From a checkpoint of a small transformer trained on Wikipedia: vocabulary 6758.
Each number is 50 + 10 x the weight over its row's rms, rounded and kept within 0 to 99. Layers, rows and columns count from 0. The size before them is the row's rms in percent of the matrix's.

# layer 7 attention key, 64x192, rms 0.073, rows 37-55, columns 96-191
125:45 19 55 57 25 66 50 43 46 58 50 50 72 56 44 56 28 54 37 30 43 57 51 70 57 45 64 54 50 43 50 43 56 37 55 52 50 59 62 52 44 48 47 53 46 55 39 60 44 63 41 59 46 58 48 45 56 60 47 48 30 47 51 46 50 57 45 51 52 38 51 40 56 54 51 48 45 64 44 44 24 55 42 57 36 48 66 49 69 35 11 45 44 58 51 54
098:53 33 36 56 41 67 58 44 53 51 39 50 48 51 42 40 58 60 52 39 45 54 59 62 39 47 48 51 43 52 52 34 36 50 43 49 44 48 53 55 55 47 50 46 47 28 54 65 63 58 37 45 52 52 35 68 44 53 42 54 59 47 57 50 57 38 40 45 63 61 60 60 43 41 46 47 55 50 43 51 50 59 56 55 55 42 07 36 48 49 45 36 49 60 61 32
094:60 48 51 45 39 55 49 53 44 38 44 33 34 44 35 65 49 42 62 52 46 37 52 50 58 57 60 47 34 40 44 53 66 35 51 50 43 52 38 54 67 55 50 37 51 45 33 57 47 55 55 56 59 54 59 58 47 45 35 62 37 65 50 49 69 61 59 54 46 59 47 48 52 45 43 59 53 59 51 64 61 60 64 32 30 65 31 47 49 67 48 33 47 55 52 55
089:47 63 52 46 54 46 47 58 49 40 60 44 17 50 49 44 60 48 66 49 53 52 49 58 52 51 42 47 33 53 56 52 26 62 49 34 58 62 45 49 44 54 47 49 58 39 56 44 37 31 41 32 60 51 47 53 42 73 55 42 37 59 54 53 66 50 52 45 33 67 48 39 44 26 49 62 55 51 41 47 65 41 55 30 61 46 55 48 47 33 70 35 57 51 68 38
081:37 32 55 44 43 61 60 39 36 42 58 53 55 47 47 63 38 41 46 65 50 64 43 69 59 38 41 41 42 32 50 35 56 52 41 52 47 67 44 47 53 32 36 65 44 52 56 45 50 55 57 42 34 55 56 46 46 41 20 50 70 37 49 37 52 44 46 49 55 50 50 41 43 62 46 60 41 51 40 45 44 49 62 59 33 49 54 36 47 42 40 50 51 50 43 46
103:58 38 48 45 42 29 49 62 40 65 64 39 52 56 45 40 59 42 49 45 47 33 50 33 49 53 39 50 80 50 39 42 44 80 62 61 63 30 37 39 50 64 53 64 55 49 37 64 59 66 58 49 43 35 42 48 50 36 41 78 45 63 45 43 62 42 58 47 51 41 55 48 49 52 63 50 55 43 44 44 45 59 43 70 63 42 40 54 48 56 55 51 54 46 36 50
091:54 46 50 41 58 42 52 49 62 57 35 42 60 60 61 46 67 35 65 45 51 48 43 54 31 68 62 49 56 68 55 51 52 59 53 46 46 44 43 45 46 41 24 42 66 49 32 43 48 59 36 48 53 32 65 63 46 51 68 53 63 33 63 76 64 51 43 54 69 54 47 49 54 51 42 55 59 53 36 48 60 43 39 25 59 30 33 42 36 56 63 36 63 53 66 41
098:45 49 50 42 50 51 53 58 51 48 51 60 56 53 43 83 43 51 61 43 48 59 64 52 50 33 51 54 49 56 46 42 41 46 52 55 53 53 53 49 45 49 65 50 34 61 69 56 49 66 55 43 57 57 48 44 48 67 31 46 49 66 32 43 55 64 45 42 38 49 52 50 42 43 45 55 55 58 61 42 49 73 58 34 32 49 50 65 39 34 27 34 45 39 30 59
091:48 50 46 47 32 38 38 30 64 39 46 54 71 42 43 39 50 45 57 44 23 37 42 54 42 54 51 58 52 42 48 56 47 44 72 41 54 53 56 50 53 46 56 69 49 46 31 49 45 55 45 47 57 49 54 50 54 70 65 43 36 34 45 43 40 69 42 47 52 53 34 60 49 51 55 43 39 53 56 46 35 57 45 32 56 43 67 54 63 29 50 54 45 50 38 37
131:46 06 51 50 27 55 62 45 41 53 54 58 80 46 40 52 45 48 40 41 47 66 48 55 44 53 61 58 48 42 50 31 46 33 56 49 51 59 56 67 54 55 50 53 48 47 39 52 53 62 36 46 40 51 29 50 51 58 38 41 36 52 48 41 44 52 45 50 57 43 48 53 47 41 57 47 46 61 45 43 31 59 52 58 33 42 51 46 67 38 25 45 39 52 51 46
090:47 71 47 45 65 54 40 45 62 51 45 36 38 47 61 53 58 54 56 69 60 44 56 56 56 51 40 46 42 54 40 56 60 60 47 61 45 44 46 44 72 53 51 28 46 48 54 47 50 37 48 49 51 58 67 56 54 54 49 47 77 51 47 60 61 53 58 20 48 40 38 48 48 61 45 61 55 54 40 61 52 52 49 56 66 60 13 43 53 53 74 55 57 49 58 56
120:55 12 49 52 27 50 69 42 42 44 48 59 78 55 47 57 33 56 45 46 45 57 38 55 44 47 57 43 51 45 46 30 49 35 59 44 51 47 54 51 52 65 56 52 43 48 43 68 55 62 42 51 43 49 39 48 49 53 39 52 31 51 56 42 38 55 43 54 49 43 45 48 57 47 50 49 54 62 51 49 35 67 51 57 33 44 62 47 60 50 24 44 49 58 44 41
098:53 57 58 58 55 51 36 48 43 40 59 33 43 54 56 47 50 66 56 44 52 38 45 24 30 41 46 52 40 39 62 57 58 59 39 46 49 43 42 54 45 50 44 64 58 45 58 48 43 48 59 49 57 53 73 58 50 50 38 47 58 39 44 45 49 47 53 33 41 59 35 62 60 57 48 34 55 50 39 44 53 44 60 43 77 38 58 43 54 35 71 31 66 45 61 43
098:48 64 49 36 48 46 34 53 47 59 39 47 42 54 47 61 70 77 59 63 53 50 50 52 50 74 51 45 55 60 46 61 59 49 49 49 51 61 56 66 56 52 49 55 40 44 51 41 51 43 46 53 44 55 62 63 51 46 42 50 67 58 49 60 70 43 45 33 49 65 59 50 38 39 55 52 54 59 55 55 40 31 58 55 55 55 08 60 39 46 73 59 54 61 53 38
087:57 38 46 41 43 34 33 52 46 56 69 70 61 49 60 49 37 57 52 42 39 50 66 71 57 56 52 64 51 44 46 35 73 61 44 53 46 68 49 60 55 54 57 42 59 53 52 48 49 65 61 58 37 52 48 56 44 58 51 55 34 57 40 43 67 70 48 58 74 66 64 48 50 47 64 62 42 48 50 56 49 39 43 55 41 44 28 44 38 69 54 57 57 47 48 40
103:55 50 49 59 54 59 53 58 48 39 56 55 52 66 44 62 34 44 45 55 59 53 40 37 52 47 46 47 48 53 35 39 41 41 49 49 50 48 58 60 46 50 66 52 17 38 45 50 38 53 64 48 43 55 38 39 55 65 60 43 41 47 42 49 39 54 41 49 44 33 52 43 56 37 47 56 40 59 51 52 56 58 49 53 31 35 71 54 55 29 45 29 36 34 50 63
082:48 61 40 52 59 44 47 40 44 55 58 57 49 49 58 38 53 46 56 45 49 62 56 34 29 67 50 55 50 55 59 57 36 47 44 51 38 68 39 50 64 41 47 28 47 60 43 44 54 38 37 38 53 49 54 37 57 49 53 43 43 59 51 33 36 34 44 55 62 39 59 61 47 52 60 40 30 53 52 70 43 55 54 65 27 52 35 45 44 44 52 58 62 59 51 46
113:51 17 48 45 30 71 59 45 53 60 54 58 81 51 42 53 34 50 53 50 51 68 40 61 46 46 59 49 44 46 51 32 62 32 57 40 38 56 50 56 57 55 62 47 36 55 40 52 53 61 33 52 45 58 48 51 44 53 38 47 28 51 45 35 52 50 52 65 55 35 54 51 47 53 52 34 39 69 36 50 26 60 49 59 36 47 61 39 58 36 20 48 47 52 46 56
109:37 24 42 46 28 65 58 45 44 58 40 57 68 49 42 50 42 55 39 37 38 69 48 67 46 59 59 53 45 49 52 30 52 35 54 48 42 52 48 60 54 58 50 53 47 50 35 65 50 61 39 62 35 59 50 59 44 52 33 36 42 35 52 48 55 53 47 59 54 37 52 55 51 46 58 41 45 70 41 42 28 61 48 49 32 39 39 53 60 44 28 40 49 56 57 51
# layer 7 attention query, 192x192, rms 0.0783, rows 38-55,102-119,166-183, columns 96-191
108:48 60 50 46 52 58 60 55 40 49 62 48 30 47 39 46 60 46 59 54 47 38 49 34 53 46 60 39 67 48 35 52 38 51 54 41 45 44 50 37 37 59 44 44 62 43 49 31 27 52 47 56 44 40 48 48 39 45 42 59 52 56 37 51 40 25 58 62 39 57 51 43 49 58 46 49 50 64 65 48 66 31 58 34 65 50 48 54 64 37 60 52 57 36 45 37
093:34 33 45 37 45 42 43 49 54 42 43 35 57 60 63 53 57 53 49 54 38 27 48 41 67 42 28 44 44 44 40 64 39 53 61 48 48 47 42 59 55 44 34 55 54 47 44 52 50 50 61 49 52 57 41 51 43 64 44 58 59 48 34 49 48 43 38 48 55 59 33 46 41 50 54 50 58 51 56 56 56 50 52 61 58 52 53 36 49 42 55 63 51 28 25 58
086:48 70 50 54 67 77 62 56 54 33 62 45 62 64 49 49 57 64 46 43 38 31 64 48 35 55 39 52 44 57 44 51 52 64 59 47 53 35 47 56 39 49 39 58 57 32 50 78 60 49 58 67 56 60 55 35 47 56 37 48 36 31 55 47 58 43 29 50 50 34 59 50 48 62 48 48 46 48 56 36 56 51 51 46 44 32 54 56 56 65 59 56 48 38 55 47
080:63 71 55 54 43 49 48 56 48 47 67 32 46 49 43 58 47 44 40 59 47 46 57 39 64 65 49 51 57 58 57 56 41 53 65 52 31 51 52 49 48 66 67 47 52 47 48 67 46 52 38 50 54 61 56 61 54 38 52 84 34 45 50 54 44 40 51 63 51 47 49 41 59 53 33 57 54 48 57 61 43 47 61 69 54 51 47 79 43 43 44 43 36 57 60 66
099:52 40 43 65 42 55 57 57 36 53 32 41 53 52 36 57 70 41 53 49 44 40 47 57 46 53 40 53 55 51 47 46 53 57 30 40 32 43 37 46 35 67 48 49 65 55 47 36 45 40 53 46 57 34 39 46 48 32 75 56 45 66 35 52 55 65 49 40 59 42 37 46 61 55 37 55 46 46 36 62 40 38 59 43 49 71 50 41 42 51 49 61 62 40 54 43
087:46 49 62 38 65 48 61 57 43 38 55 51 42 63 28 52 46 42 55 34 55 38 75 41 41 47 35 55 52 55 53 64 50 35 35 54 56 41 44 45 47 55 43 61 47 55 70 34 52 43 58 57 50 49 40 49 48 45 63 47 54 58 40 45 49 20 36 48 59 48 46 52 24 63 36 41 55 51 61 47 60 65 56 55 59 56 57 65 52 32 61 47 51 63 65 33
097:40 49 57 60 37 57 59 55 32 40 43 46 52 40 55 23 59 62 49 68 49 56 72 35 46 44 54 48 56 41 57 43 43 46 40 64 48 50 49 59 39 54 59 64 31 48 47 43 32 52 51 51 61 18 56 59 50 54 71 51 43 37 62 53 43 51 39 58 48 45 45 57 43 38 67 39 56 48 38 57 26 35 42 47 51 36 44 47 38 33 56 54 53 52 58 60
093:42 48 55 60 53 47 64 35 54 45 23 50 44 66 57 46 37 46 33 39 64 53 53 61 50 47 53 64 62 50 49 39 40 33 40 66 32 40 56 55 48 42 48 40 35 48 64 57 55 43 39 39 42 50 51 47 55 50 56 47 48 35 49 63 61 58 71 44 53 49 44 51 45 55 43 43 53 47 51 44 50 53 57 52 60 45 47 44 44 49 51 53 64 38 54 61
117:55 59 30 50 46 51 42 57 69 52 54 58 40 38 56 51 58 48 61 46 54 52 60 65 53 59 52 53 56 54 20 44 54 52 61 37 55 40 44 40 37 65 41 41 59 28 65 67 47 65 52 44 36 63 43 51 47 48 55 51 66 41 42 58 75 63 48 55 73 47 47 52 46 61 56 57 65 58 28 49 56 40 60 51 62 54 25 39 31 51 45 58 57 51 50 38
094:47 45 49 54 54 55 48 60 53 35 49 54 58 32 50 63 49 38 65 68 42 47 57 20 39 40 37 65 50 43 50 62 46 52 44 66 55 47 51 47 53 53 44 44 40 47 40 43 66 44 55 68 61 39 54 33 34 76 47 59 47 40 43 53 48 52 36 72 49 53 47 57 61 54 48 55 46 51 70 47 50 40 40 65 61 56 51 56 49 57 52 54 53 58 64 54
102:31 46 30 56 33 46 39 58 41 48 43 44 36 45 49 49 59 44 50 27 50 41 58 48 60 64 42 50 59 45 53 48 19 39 53 31 43 60 39 46 49 47 38 53 54 50 64 53 49 57 36 65 30 46 39 46 45 38 58 61 51 44 51 51 56 48 49 59 49 53 54 44 48 37 55 55 56 50 42 34 46 53 49 49 36 56 28 40 49 36 48 37 46 35 48 65
090:45 62 49 51 63 65 42 53 39 40 45 48 55 58 58 50 46 35 41 30 52 43 47 53 53 47 55 34 41 44 51 50 49 37 41 43 37 57 35 68 49 56 53 62 52 47 61 35 55 40 55 47 45 58 54 53 42 43 47 48 49 51 60 23 61 50 54 47 34 61 43 40 46 20 50 37 37 44 53 47 29 35 49 44 44 38 53 60 47 41 63 45 50 52 34 64
088:55 71 57 59 64 47 49 40 16 53 36 36 48 37 53 38 52 49 40 57 58 46 57 46 64 38 47 50 49 41 50 50 46 52 50 58 54 58 42 39 54 45 64 48 44 61 37 49 62 39 51 34 64 33 43 50 50 45 63 51 48 57 56 54 63 44 44 31 49 41 50 64 46 59 49 36 49 32 54 62 39 52 72 54 46 54 58 67 53 75 54 44 44 40 61 44
086:57 48 64 56 59 50 44 75 63 54 49 53 57 39 58 62 47 38 55 35 51 51 62 33 40 48 29 56 64 51 46 60 49 52 53 41 51 60 43 36 45 41 57 69 55 50 71 71 41 60 50 42 51 68 49 47 57 70 52 57 62 45 60 61 45 47 63 51 44 60 52 74 64 45 53 53 46 48 42 42 61 45 51 42 49 44 54 70 60 41 41 60 62 36 41 53
092:49 42 47 35 40 50 50 56 45 55 61 43 48 32 54 58 54 46 73 51 50 43 51 43 66 57 60 51 47 27 33 40 25 33 51 40 39 69 56 64 42 50 42 56 51 44 55 57 53 39 47 65 47 60 35 49 45 60 54 24 72 67 67 55 55 47 43 38 51 58 52 38 42 37 60 51 56 44 50 43 37 52 66 42 31 54 49 51 49 60 47 40 64 47 44 49
090:61 53 52 42 54 32 43 42 51 66 51 60 58 27 57 51 49 55 52 62 43 78 41 55 78 64 42 46 65 52 54 47 60 63 43 41 49 38 60 44 55 29 52 41 50 48 39 48 53 53 56 49 42 53 56 56 43 60 36 38 48 43 46 53 45 42 38 54 39 52 57 37 58 53 32 55 53 53 42 34 53 49 50 57 61 50 53 68 54 74 42 73 49 46 47 51
102:42 64 53 52 38 38 65 45 43 34 51 74 49 55 61 48 43 37 37 36 37 52 68 51 60 51 62 47 58 63 52 37 63 52 44 54 51 54 57 63 51 49 57 56 68 57 59 57 46 47 56 60 39 42 53 57 42 57 58 37 65 44 61 57 43 47 48 50 33 73 58 57 65 32 53 45 55 39 43 35 36 58 40 53 60 48 37 54 57 62 53 38 42 59 65 49
097:43 58 39 45 68 47 49 41 57 39 42 49 42 51 42 36 54 44 47 40 55 44 54 51 53 60 55 55 48 60 56 31 59 53 58 38 51 56 56 50 44 33 45 51 54 43 51 52 30 39 41 46 65 35 48 58 67 33 53 70 64 55 45 69 65 45 60 46 68 60 38 53 38 47 41 44 56 55 54 48 55 56 49 54 49 50 34 52 24 62 40 45 31 64 68 43
096:52 64 59 62 62 65 31 39 53 53 42 42 43 56 48 72 56 52 45 50 50 52 68 51 49 54 45 58 46 56 49 45 63 49 66 56 40 42 49 48 50 35 41 68 67 50 43 49 33 47 59 48 48 54 45 39 36 52 46 53 54 36 61 35 53 52 63 38 52 71 49 30 53 49 46 67 51 49 66 41 63 50 72 35 68 52 45 35 57 37 67 41 57 29 55 38
087:44 62 44 51 55 46 57 49 39 56 35 53 43 29 49 32 56 52 43 50 55 51 42 55 46 59 42 57 57 70 56 20 28 55 44 51 46 57 48 50 33 53 53 42 28 59 64 52 40 51 43 65 68 38 53 41 77 41 50 40 53 36 63 53 46 55 56 43 48 50 50 48 49 66 33 61 49 50 35 43 58 62 56 40 56 30 45 58 37 45 63 33 53 50 62 38
081:48 50 48 52 56 37 64 52 56 39 57 50 39 61 66 50 66 42 44 59 41 36 43 49 52 47 72 70 48 40 33 52 37 48 57 46 37 59 59 48 37 49 45 45 43 52 60 40 52 54 45 47 43 81 57 37 60 47 45 44 53 44 46 39 56 54 55 61 65 69 38 43 42 47 57 60 50 36 52 36 65 54 51 22 58 38 47 67 47 28 53 64 66 57 50 66
080:45 48 48 55 56 55 53 55 62 52 37 46 50 44 49 59 36 71 58 53 47 67 47 40 51 46 53 30 65 58 39 42 51 54 45 46 50 33 47 55 41 65 34 56 57 52 50 59 50 56 58 44 72 26 56 54 44 49 69 46 52 50 49 43 45 47 51 51 37 46 56 68 51 39 60 54 69 64 65 42 62 50 47 71 46 58 45 45 70 65 50 43 30 41 51 52
090:57 46 55 54 47 56 48 54 50 44 48 56 53 48 35 36 65 45 54 68 28 53 58 63 42 68 44 48 38 46 48 56 35 49 36 48 45 34 51 71 31 41 56 38 57 34 50 48 59 56 41 47 44 66 46 44 49 32 60 51 81 42 61 44 54 39 73 63 52 62 45 51 52 49 38 47 55 36 59 48 53 54 40 46 38 35 68 41 74 50 40 69 60 38 40 41
090:53 38 30 43 46 41 37 66 48 67 25 57 45 63 58 61 53 49 52 45 44 53 39 58 58 57 66 47 56 68 57 60 48 47 46 38 49 48 42 55 42 48 42 60 66 35 59 67 50 55 39 58 57 56 31 56 55 32 46 48 58 54 56 49 44 37 66 54 58 39 54 50 49 54 49 42 44 33 50 55 56 54 39 40 64 63 47 59 32 46 46 39 66 79 47 44
086:43 54 40 65 49 61 41 47 37 41 68 46 60 47 45 54 28 71 56 48 51 52 46 64 60 56 44 42 34 39 35 49 56 32 54 52 60 74 55 58 69 55 51 54 48 42 54 54 58 41 46 55 37 58 68 43 56 50 48 32 74 48 40 21 53 50 54 33 57 60 51 41 63 45 59 59 33 59 43 41 42 64 50 51 69 54 51 48 49 56 51 42 49 57 71 42
078:51 40 52 68 48 53 41 59 58 47 35 52 54 57 52 44 36 49 44 53 50 46 46 43 44 31 56 40 40 59 45 38 42 42 52 32 48 40 51 48 43 60 45 56 40 51 35 66 53 36 53 60 73 58 42 49 31 61 36 42 62 47 63 38 41 56 33 79 46 52 51 69 48 48 48 38 52 60 54 37 60 52 52 39 44 60 50 38 61 55 43 68 26 47 62 69
124:52 43 45 44 43 72 44 56 76 49 44 44 51 48 40 44 61 59 60 64 43 49 51 56 33 49 51 39 24 51 28 52 49 46 66 55 47 34 61 45 44 49 43 39 49 47 35 54 61 57 66 43 48 56 41 47 40 72 45 48 50 43 42 34 58 66 43 45 53 50 45 63 65 53 49 59 39 40 56 46 42 50 46 68 56 50 48 40 64 35 60 41 49 45 65 41
093:49 63 46 58 58 29 59 43 54 57 58 71 43 52 67 58 51 50 49 45 64 49 42 47 56 63 39 76 64 60 64 52 53 42 52 48 53 59 60 57 28 33 58 54 45 52 45 53 38 58 34 48 32 52 53 49 64 49 52 34 34 63 56 64 42 36 55 45 61 55 60 43 54 43 45 48 36 43 65 65 63 43 54 56 36 59 43 67 30 55 48 51 65 61 39 56
109:46 55 48 48 45 80 46 64 57 52 53 41 45 42 37 56 55 76 54 62 40 61 61 64 35 41 44 53 55 36 25 36 45 55 58 52 50 34 70 58 55 50 65 45 43 48 43 45 48 72 60 42 57 58 50 37 54 55 53 48 44 46 28 35 65 64 52 47 54 55 49 57 57 49 49 60 52 47 64 49 50 53 51 60 56 28 46 34 54 30 60 63 39 40 54 48
095:67 58 50 46 49 55 40 57 54 40 64 50 37 52 51 65 40 56 68 61 48 49 47 57 65 47 37 45 41 42 63 58 63 47 64 54 52 67 47 47 52 73 68 53 43 39 62 50 31 47 36 74 38 64 62 50 44 44 53 34 40 51 60 60 74 49 48 56 37 43 75 46 64 42 64 69 51 53 38 53 58 42 53 48 61 41 45 32 35 55 62 55 45 52 49 72
105:65 69 45 31 45 38 55 42 48 45 41 55 51 52 65 49 39 36 71 61 51 69 49 42 62 43 44 46 58 61 43 46 59 57 48 34 43 55 42 46 45 54 51 59 45 37 41 50 49 51 59 61 60 35 49 64 53 59 64 40 69 61 58 59 41 48 42 49 49 47 58 35 34 53 48 33 51 48 44 59 54 40 44 64 63 48 44 54 53 69 60 45 29 59 47 56
084:44 50 44 42 55 56 48 50 69 41 42 39 44 59 55 29 69 48 48 54 52 34 40 54 40 58 54 43 55 56 44 42 52 42 53 51 47 34 46 49 54 59 37 57 49 43 64 49 40 41 40 53 42 51 54 55 64 56 49 49 56 40 48 31 82 63 45 60 42 53 29 56 54 61 39 47 47 53 61 54 47 59 53 62 46 47 45 59 74 60 62 71 55 34 39 44
099:36 49 65 66 43 65 55 34 54 42 59 54 42 52 42 59 47 56 59 49 40 50 65 41 35 41 47 60 35 39 47 57 44 53 56 41 58 51 44 47 45 44 44 55 38 67 45 54 47 47 38 42 58 66 58 37 46 59 43 40 41 42 43 51 41 62 43 43 51 62 65 62 46 42 47 61 38 59 57 35 66 40 54 48 38 49 53 59 64 45 55 33 39 49 44 45
091:48 38 58 61 50 68 38 45 57 50 46 30 43 32 28 55 57 49 54 39 46 55 44 58 38 53 45 56 35 46 45 63 78 36 32 54 49 61 50 62 63 45 49 41 80 65 52 65 63 38 60 42 40 36 64 58 47 45 55 43 55 60 52 34 60 62 54 62 55 45 35 62 59 37 62 57 54 57 50 58 54 53 40 59 64 44 54 57 41 54 47 52 41 45 47 58
096:46 48 44 46 47 58 40 49 54 29 26 34 36 53 45 43 72 51 54 46 52 52 59 55 45 59 58 67 49 39 32 36 38 45 61 50 53 31 74 58 45 48 61 56 39 50 56 54 35 47 48 49 27 53 57 46 55 60 50 49 47 41 55 44 68 82 36 46 35 74 37 47 42 38 52 65 48 49 56 30 54 49 62 46 62 29 46 36 53 57 68 64 39 38 55 43
101:37 49 48 42 42 42 62 55 42 50 39 43 42 51 51 43 68 57 54 45 46 54 37 45 29 43 65 65 54 54 46 53 55 56 55 39 42 37 35 51 72 42 39 45 37 42 47 47 47 36 50 66 57 36 37 60 46 60 59 58 57 53 58 65 62 51 58 43 69 62 32 34 27 31 37 51 49 56 64 65 56 51 48 63 62 67 31 25 66 60 65 49 61 51 63 40
106:42 56 59 43 53 38 72 45 58 55 61 53 48 56 33 57 68 44 50 40 53 51 52 56 54 47 57 53 47 49 42 42 37 55 56 36 53 62 49 38 51 61 33 37 55 24 68 59 29 55 61 42 43 62 37 52 40 59 75 48 47 58 35 63 53 63 39 52 37 48 60 57 41 54 56 64 49 54 38 23 56 56 37 46 60 61 54 60 41 46 50 45 43 47 52 35
128:56 58 59 49 40 54 48 46 63 53 51 35 42 61 38 32 56 56 36 50 59 55 56 56 33 35 42 60 53 58 63 41 43 49 73 39 34 29 50 54 40 33 49 53 52 41 47 50 46 48 65 29 62 70 38 49 58 55 59 36 40 53 50 43 50 65 67 22 49 44 47 44 15 52 40 33 39 47 49 45 60 54 38 49 67 40 51 53 39 35 45 50 53 38 52 65
119:42 47 64 61 55 54 59 36 50 48 55 56 45 67 48 34 61 46 46 54 52 31 51 54 38 38 79 51 52 50 49 38 33 45 46 47 51 39 44 63 50 67 44 56 55 42 65 55 29 48 48 47 49 52 45 55 39 64 64 37 46 48 56 56 47 55 36 51 28 59 45 44 34 39 49 50 31 48 44 31 51 52 34 37 60 34 47 51 55 46 48 14 49 49 40 55
112:43 56 48 63 48 61 40 25 58 46 50 43 46 41 62 41 43 51 60 58 38 54 74 37 58 51 37 46 52 45 42 51 31 47 52 52 44 44 57 43 45 43 23 48 37 61 19 35 48 51 53 42 60 51 48 49 43 66 54 52 37 62 53 63 44 59 35 40 49 44 59 52 37 49 44 56 58 49 62 58 58 29 66 58 51 56 46 63 48 46 40 44 37 45 59 45
127:49 41 38 43 57 43 50 69 52 45 47 37 58 56 39 60 50 73 44 57 62 46 38 46 52 49 49 35 40 34 62 50 55 62 47 66 36 47 53 38 49 53 57 42 67 53 53 47 47 44 62 35 60 67 61 52 55 34 45 68 37 59 37 45 36 38 47 47 45 23 42 57 50 60 62 62 57 44 40 63 38 62 32 54 56 44 58 47 63 64 49 70 51 52 49 59
123:50 48 51 55 51 51 38 62 49 56 41 57 55 55 57 56 64 45 41 45 58 57 38 53 62 53 51 45 63 61 68 60 44 39 28 68 52 65 29 61 56 48 42 59 65 28 65 66 50 38 35 51 46 48 45 55 61 32 52 61 46 51 46 51 58 39 56 61 62 52 35 56 51 67 58 55 47 44 55 31 43 65 37 44 56 61 48 57 53 43 51 58 49 46 41 53
119:46 62 56 55 44 48 61 35 45 66 65 51 55 38 51 53 52 41 67 68 58 42 50 67 43 33 68 46 55 50 40 56 37 41 54 36 58 58 67 44 53 67 37 59 37 41 47 39 40 43 54 60 39 38 62 40 48 56 56 30 55 55 57 40 39 60 52 50 26 59 67 59 44 42 50 46 46 52 49 24 57 54 45 37 52 36 52 49 60 50 53 22 58 52 62 48
115:52 44 45 63 67 55 32 62 46 47 35 53 50 29 69 33 42 55 53 55 37 52 44 60 41 59 39 60 36 46 33 43 61 50 53 42 41 54 47 72 52 58 66 48 44 68 61 51 44 55 42 54 42 62 39 45 46 62 30 36 87 58 66 57 60 50 55 58 37 51 50 51 62 42 47 67 64 48 52 80 59 52 64 62 32 55 47 53 44 60 53 52 39 45 55 48
090:50 48 40 27 55 37 44 60 45 58 37 67 45 52 54 41 61 49 49 38 52 41 52 58 46 61 66 44 53 62 40 40 57 48 75 48 43 53 64 57 48 57 56 57 48 31 57 40 50 49 67 48 53 59 35 65 46 31 46 47 60 40 57 52 69 68 50 66 48 43 63 54 53 57 44 51 61 39 36 40 51 45 51 49 59 48 56 52 39 42 47 59 53 59 70 44
101:42 60 41 53 49 43 65 49 43 54 49 39 49 60 43 49 42 52 54 60 60 66 43 36 47 45 46 52 63 60 66 58 47 54 37 57 46 40 44 42 50 40 54 38 41 43 59 65 39 52 49 59 36 38 56 55 66 45 67 56 46 40 30 51 36 35 60 58 44 53 45 40 46 48 45 44 40 58 51 59 40 58 30 36 56 66 48 38 34 54 66 36 51 51 38 66
100:53 42 41 29 52 40 51 56 52 72 47 58 50 47 43 39 68 52 50 46 48 37 51 55 53 50 52 36 54 60 31 46 48 62 53 48 41 43 66 55 49 61 39 47 60 46 54 44 40 47 72 44 50 61 48 51 55 42 49 48 34 44 43 33 55 67 60 52 53 40 61 66 31 50 64 52 64 43 44 62 42 63 35 63 42 39 58 48 41 37 40 56 51 55 50 52
123:47 47 46 66 58 77 49 59 52 33 52 50 41 66 45 45 41 57 36 50 55 60 61 64 57 54 53 57 28 52 56 42 47 34 40 47 42 60 37 51 49 42 47 48 31 65 52 41 35 43 39 55 46 62 49 55 50 63 55 20 54 57 46 48 49 56 40 54 40 61 41 31 55 48 57 49 39 46 25 54 51 42 52 63 54 49 41 49 39 52 72 56 34 49 42 59
105:71 53 56 56 40 60 42 55 60 55 65 45 58 36 63 48 42 68 49 72 42 68 57 44 44 33 27 40 44 54 48 43 45 59 62 72 40 48 55 43 35 26 72 55 28 54 52 58 62 64 61 47 69 60 51 46 43 57 49 36 41 56 57 42 48 40 49 33 46 51 62 52 50 39 44 40 51 56 61 60 56 49 62 40 51 52 53 38 37 53 56 51 40 44 55 47
127:57 49 38 35 54 28 72 64 70 67 48 62 54 36 52 68 51 50 36 40 41 31 38 52 57 65 34 51 45 48 42 51 44 59 51 49 58 57 51 49 45 52 42 64 70 63 59 52 58 52 73 32 45 61 69 55 56 39 49 50 53 56 49 31 43 55 50 50 57 51 58 64 50 65 63 63 47 49 37 57 62 45 43 66 40 46 53 56 66 50 47 44 43 57 49 51
136:36 57 56 33 58 41 49 31 47 51 43 51 45 54 42 34 42 36 56 56 49 49 38 56 46 45 61 61 53 48 43 43 45 35 64 41 50 59 53 76 43 58 43 63 55 36 55 47 41 30 46 48 44 50 60 53 57 40 58 45 50 39 67 59 64 71 32 69 28 55 52 47 46 40 40 50 34 57 33 29 45 47 57 36 55 36 44 59 55 46 53 30 53 56 65 55
101:54 52 46 45 47 51 60 52 46 61 43 59 43 43 42 31 49 43 62 47 48 59 39 66 48 59 50 54 41 56 53 61 62 51 36 30 56 52 65 71 57 34 37 31 58 43 43 40 48 46 50 67 50 53 52 48 49 73 50 50 56 57 51 61 70 51 56 44 45 48 51 52 71 48 44 54 43 39 69 41 66 35 55 45 35 51 39 39 44 54 42 61 50 50 45 35
124:45 45 39 30 56 41 47 52 36 50 52 65 40 46 46 44 48 38 40 36 39 44 29 47 59 65 49 60 68 54 57 42 55 49 43 38 35 46 60 65 66 52 54 53 60 47 54 46 40 36 46 56 39 43 47 51 58 45 42 51 69 46 51 51 63 63 50 74 44 55 62 53 67 44 45 45 41 40 40 51 51 63 42 55 33 52 42 39 39 61 51 47 56 59 36 43
086:48 42 41 36 65 44 43 52 60 45 55 45 36 27 40 27 49 49 69 40 38 61 43 53 46 78 44 43 43 56 29 57 60 48 42 33 52 40 63 50 46 50 27 30 58 56 42 49 42 51 37 43 54 41 45 50 41 56 48 45 54 38 57 55 58 66 57 53 72 67 62 49 52 43 61 49 56 47 55 35 65 40 77 62 38 56 40 40 49 63 53 52 56 50 62 23